Each number is 500 + 25 x the weight over its row's rms, rounded and kept within 0 to 999. Layers, rows and columns count from 0. Numbers have three digits each. The size before them is the row's rms in percent of the matrix's.

# layer 9 MLP up, 512x128, rms 0.0712, rows 465-511, columns 0-127
094:497497499533493484500518479510429542512448510489470483497516489537522497512500484521491507487505487491510497483475478516507487487503503497521558494514567494549475484495485504489535499482486523471486493527475500527492501512517521511491436494499506471497552503462521485481567510491536513477509458486513473499552429498501478469513483476461506474516446478523514469497498473524522520488455
104:502489459485535515547477515496559511535460463499501512522545479495499495492528509488526527513504509503477534526473480488502485512504465466501471488529492483500521543478477471495497507505505484475510479512474533513512514507478526534465511493497451464508507493535547530491410546492511491499543506455533504464494527494546505444455510536493516521498497499475469489475468507493501500525499
097:481517468523498493480424498539463461484519512472450497479464495526504484500536460509525490512498532496485512493525484486506502487522490475501483502526547503480505475490477512438495467454520475476518548490450475481520478497473484556530503476503455458483471526489511515489528492487447469500530492522486467495484517504512487516539477504481502490503481475482488428490538490489482511498519
104:490497500481460436464495485542494508466542500522508555539492513489543508488540484486473524527506517495448528478507562519518513537520500499521524498498469506500492527525501499546493507489537504488495469486539508509509499474497476449489500494508524477464490516493489490499511444476530503488487492512517509504500506512479480512533542485497507489484534455523449536451478541462523466463526
101:486527457456502482468481527526505539487536515492494498536524523498498498488445522500527486514502486524503489499521466450471479466486504513547507512486472494518506458481507533523478508508517525443481498501471456466517465462469520513487518521499500517528510547540476477482458480511539510561453504540523511492492502505543548534534516531489497513500487508502480533504495514529504505513544
102:495496504510509520498487493456533493513507519459538441483495554442500515503521471535483486480528502484486476502476500477549541526520514516496522482458505501475497532555496446475454524495520522498513505528526492495518499521523464470488494512562521480490483534465513486478493517521491502485500447481499520518512574537529499521516505507502511534466496517506500462525492513534513479467478
098:468507498468480520532494523489500496529483484472486495544506469475479479558476485537518491502509523473486495499492515497556508506474513485485525534537541497488491508440475462495489466490480496529500468553464491476476526476525480511470491501464482510475464500500519466453537532524459497494498490488512476521512486488533494506449511510505530475516455501505531503454546510514534539471451
092:476524499502503508469494499536484507525513534468506503476494469550510431486467514509527494547477499471503511478527496439496482507531453480500467516484440475453510503530491535500513517517533507573488480449551501495502480495520507512515503514508520505514500494555492503531488479543512494496464481470496483505490524492466470494528474464525510477496481481503488529509516521456518517511456
097:471495500446487499486490496507474478442475498515505495499496499505488493498493517505466559490484508519512478479454528462438488519416511482517502523509533507519489513515484528553492492512540505459515513483515484512509511485508452514479515485504506544511464536529498495522503519516506510500509515546501503493525440536455503490547499486504493500501487480484493501572495498570519498524501
096:522500544516510536503553540472508482524576523496508481516519488521508544513500533531512532503537460484529526469506514535516495531475545521516497514498519518472473500510448533453495483482484495515494505504493486480510524457503481480499529534500510499532543512462523496510534463534500489496489512461504464505511505501469496497509476509463522476486500474580480521528505509456488497503463
093:466535512497467493517496493464462470515518469519489547479489496488479472502544543497472537498428532500526520502503500505515527505519559461494464532477500509505504493472461509502524494483485495507499492489519471514473479486497520512508497482489509474480518523542508529523519486542512533519492519484560524484464526481505461485550482467536488537483481473519479470483517511517430464477494
093:492559478465518485475494502513501465508480533486509509531488531489489555570498489505509529490536484483487470569491432482515517513523530534522506459499518516496516480449470467521497528509477462487503500461537509492530450532491489533493482502512509519507491495510504489509532514483481487483484488511527491495546549480546507530500494473507495520484526481488478501462493555500506491462485
110:539491507494542482502544514519470546528471490483537473508498513483529500494458465550495491535527508518463448502492509485483526508478519499543464523489502478513502478469480484521436509488482502480491497541500499596479491520511499502487537519512535515514458493497500487474516496503455484481521468518490507495529534512486506473434483510477533497493530470489516505486464503538521516485493
096:476531498488478511488469487512524513530494476440525470502543448500509525520545483484487461498464473438508496494547463477515477498480496513514498532528489506461515545514533482492494500555540481484514506529547465515498485485505489545509526543479491485509473481544495507455476498522476512474515446467514474491496510474519500516479519488473519483539510517520497519482498493488530461538502
102:484481508538505546483515500463489505527492560549576530519497489525526491524508516478515465471479543497537494515503485492543459486504488557500499460479495472494476527495484494540505515515484506515490519498464543516475509481497505497525449478527489492477517475500527503444501491472451514503506526476527496470462505506475501493471527498477551488490492509537508519471519446490518523504474
093:513512518465486543538539524530524511502544468493509482501529487499526510515535480472501474498481500536507483493452492506483486495477510534457499503483517502488505505507525468491490480505432471471460482480519526486516490464510504511472545523465490506531488530540489506498482534524475440538524464518474511501530528467519525518531532473500475470464520527468498500540495548520473452524491
094:511545505507476474489516517485503486486504522477518516518470466573506484527527507502500504538528490517455473552495487482493497444459533517509458527499502502473521480532485449516551461496478486482511491455483507504468484479533499488478527498465499499515482506507499497490503522569522492495505491529521524469528481510524518478485519508479480444507497545499468493449521554520532515477501
102:507487450484520517510512510529501469465429520461490533493525513504478524510498484521486488515547475474497472531504517489481508482529546530469509538510522523462472533490539505518484552507525558516501529453502488517478510519511477497485508529470509483534474488486484512512486511489510499511470504488488480479489506437468514495466498431505509496493521461505503520537548485481484555524482
100:523538504474511492508546509480517487484536498506424528457520504496446521479459512502495509496505508452491528558499531483478527498506496449510545494505502533511511461495524503501523529485505491516454515496501500506463511484465496506523500496527484470468530562495515469544517492491514474526477492485528482546496505527496504480533487448535487493461513488469546487467504519510492542490526
098:493511489502452470494486536500475506501528531492487470485551514548508512510468506482511499483494509495506525504485511513557525531482443450493546480498482504527463482534527521490510494485502521486480483548520487505570502510503509536489516531527515527477544489528502507515471475477506464532444498494510480554531465507499509525508485464485538516482519518475539498447483505514543485484508
110:510494492489499489543532458465531523532486507470500472529506496484532440502483446530497490510575527465495527502510538519521500505524477463475500505468514486526528522445494479465454470512499508501491484510543490522544489499489534486495489499516492516533515517511514510504524516478483490524487505503521545506502517546466456520515551502548526507520513523457503457478527504499491456501483
107:515483526524543499478514507492518463518497500494497508507506512523500456483469475512484503488466513481509524475516511524469464495532537514500480537498470491505570521468507545482460509432492494495494502512547491494485500549479494508528489510510510515512519541459551512467507458540498493494518512487502485496474492534477499501504466468517491493526464500536488513510518480508436491592516
104:522477506518502488569485484507539512521545436513483474533516482454512472478481500479505486475528587521475519453519484505480514481519505460489483488497487472496525492513500535525487519471498499558490518502490503493497461497513494526533516515507515510497496523476463517519500466469554475538494559477512509511501502488504476461496465492478467493488496450497512523501481483501460544480498
096:504478498509526465486534523535461495496534494518486457485473462444489512523498460502513512498557527474482521488477533482509511539508519485484498478503494470480498495508511528508440544519491521465525490484476478472490474502460532509484494477491477522504479489526503479447511531440496513491531500458484500530464503482533476527539530455461517529523539514476529519522485538523472494493496
105:546487527483483448506473485538487478466468476488527447510474481478526510472461525503523532485528533518515506481513552469478506506515507521510504507487537466468517494495456492489502500490545474503499476524508506508484456512479503508493527532542530487530481549507471524531493499518523498485493558515481497485522481509497525454512464504524531495434516512496503481435495493474480455519502
097:484502475485466508473483557489495475507520509499426496488508531528502486498511523492533492496519513523527482473446482466479480491525504530499524474450513484457487515495507495527549523500502518482485499484500496452494488459523456534508485497513469496511486478518483556470499480495506479505511479517500515496494445492531513513508485529487558499502527480535516525532513490582487447461505
106:521496479519511544502529531522539506484489490508512535486491524517517470510464508529531471509452442518524553482500466456505499505536507488485503500531507516486541496490475462520519512535495471464507527535523506491545511498509501493488463528506487539492511504532511570441487484499500507506514499506456496499559502513473493534511543521516548489534491528494532498532484492499498523549472
102:548531498509503492545477483472487486493470504519523478483524512492517455503465496499487523429535533490491484497487492492502496535465497505482522477483502468454558510460499486479476469541512494522502545516493523514532513459507471476499506466531542498496483533489487547546504491452515500478485562511492482538492469501491549504492490483486499520500499523491484477515462448517492464527525
097:505509514518513518475486547482501496484489501514528496501515531493456526549500534527502490470524474500547472534517495461495537462528495530480467504553543499507475467449485498521488491480503480496503567487500523462516503483496578482497519500493546519477523498523489535522496490505467463503513563513490482487535493488511476469516485443482507490522469532458513511511511493492492476475509
090:512512497480497507482505465566521510475493509498476480490536520468490529470477456513477496496490475490501503531538540517484514538539550500529509556521506484524513501447479451478476498507526474496516504523542536492473545507533521472501516508487542488480467447511497445519517527519472482490505506540477499512484528442488512501507521492457506511509508513468521503505511496439466494505511
088:499523492529498483536487507495500499485511430466454535488474487483491559493526517501517470514515502479488549492510546466482473529495501474521502525569489523492492528519487490460512528491487478474528526464497474470494505487493471515462519489486483520499454512498520516528499524478551523501553475465501485484498550516485512524518557441514474517537478502466507523506485499500496534504507
089:500476534515506499519531466494523526503508510526494497501482502478501480473465484477486544466505534490512510467471473485500479431529520541455500499523500473486501486485535470494535467502516531525501545454535471554502490492450470538498465492560460562485501529517482507473499502498534509474546528499506480517518518500516508469496481527500491501513532470519514482493483525532533472499531
104:505471506487521499488526475518454504466524575507522489451435484492492557502482503507520520535484470482486505534509504531544522513500516499481494486499478509498515495506505495542481510537473525550502475584498502515524528509513497484517523499509527468479495490501469515511522499532528499481482491447515533497457538449486503477460473521482472476473485526526507477508492507490481487459485
104:477485507495503475487457492528548488545471538462454483507503513497501488464481499559550487536532530501495505480565496540513512509520532486509495509511497519494536496441513495487520490500499541526449485502496509468491504469468446506473479492520490497497452467552527529476455514540436496494496478513486515504498498489522504493496500517510485488540507468488534491480475514480482502468489
103:526500509498538505528515483515536507480472505525547477511515528471528520555492511518513494505493487504474515515527483487510494520533491486502485474499490509526572492487501508484525499495506515486500496534535506536526525459510545460506470508460524540533610530470511531533500505493472499504512542495507496519521509508542504524464468515526490509498516526488474464479490451473486508529525
095:507513522497501493473451504480510482457487559490488520490454530446465467540534494501523504492459535543483506503452524465511519485507485474473524545497495541512521492483462514479524495488488494513498498487467477513504488495501523511507512524489507491492528559498478480558536485473472461495504486537495502507499465485465488480522514528515487479455501529504468531455561476502538485519501
095:498525475486453523507483524522486486481510483501439547518522546482482442457479486488491518496505527448502499485509513477518470507525523447472505515516482514495479524513517508473475528468451537482480460492477523497523506535508467515475526499501511501500521474538527457514483486482490504585477523502493460485472459511544515492483521520514489497521502469502496466473511523529474531499511
102:534502511504498483486542490504532506478490467507518494510486488526521493458527475515489501482496492459504435507462509492480511498487489504488485502457540469480485488476469536486517504489550466436471481478457526510513484468485478484510477499458516487520481467499497494486443533498563477512506519555531470518492466486534530491514462515485489485547503497492449506538558509501486480488499
107:539489512475508482500509518484487507464543513451481495554508475532455496489509516537438500529510529502500492466491519526433513474509477530511494487511485518485493517475499501473508478471556476491497483499503483453501481536496495441502497502530477564500476500511500511491516506529519495557487466516498494477486414493527474481474473522496500498535505505482511498505508474470546499514521
103:506538501504488469483514558461495532512478509545473482547482497521525504517473460520459503500518488473547519493505483487509437515479467492475508496482521532466525500510510501457513439530488530503508519522483509518496499517504499485517472496498467492474473513493459473516506518542532550512466505485466492544515463516454504504497501504502495512491543530520522540484525502453490488496434
100:494504494493501483465495489515494509481506505504491522503464506572545535524470531508573513502477484477517482485463473489525471532473456512527513509467515467495492508487468507535486482550507467515495512499492481482490503500466521449537413519474462468500497504496464494496540496515493529515507503474507479498494532504461495541520478502513469524447498546520519488512517528474473516488488
102:457492492501498536491501475499538493513496464484487558510491508482522455465513555491488474492502505452541533456475479523504509502496502493496520491531511514490538510464482520492498515554505524462484469492430524481462492491482468516542539493495473493500499512482474483509497525494528522498461526513500516481461500496537505474494556477555491486516504498488497514545528515516509453559501
107:505477489536543481499518472490495495516493484486498480535500509489524508506537536538478498480534512504475477474511510517467513509509482487501487500510526499463469497503479491482491449510548473571496486533510502487485522507465483512485543466503482573485495505506523519486499499459463485517463551495458504510497499442444546498474429501474483481528479510505539489495485507456487474509506
094:490514484514468492492516522496507507492487548521502485458504492500516518465508538511511436502512471509525469499500509500487528505449484456503468508408473531488511479501478528559463504549467502531504511517536489515510497487484538510501516486497491496506491536501536551535512470495457498454496519515485540512486525488525489503494485499502499531453530538538516483439493476486479502499497
113:533502502501515535528492495497500468513562579506518528460539490482478466497506496500519475481458452479490510536565504495507518514524483505528463542538473486512466516479501563471508500507509486466492513464511470474509474490537527470507480488492526497496480486501508499454524477467504511471502497479537550502478566518488509516502529497482517504502473497515500513542463507506487506490478
101:492511498508480448514520507487509509492495491514516506518517479522454516496522490523512474501498485471520481496527525487461515526464508557559545486509500476484519516526501513524532493504495508458544476455529475459546506498527471507506470497467484507500438514463534499492548497500491491538497512506484504482441484480480521526541535497450497510526514452522475539510544497454497523492493
092:453514518493517502495484507539513494472462488497496482539480517478472485474495499475482538502509549530552451482500485496456491521527514555541579473476509501502485499454498523485513516523520489498513510528511492496454521475485479553489539460501463516542504450537483497532499528516509460531525476479484490477506512472528493486525509503493490468510488511519485503519530489550490490471517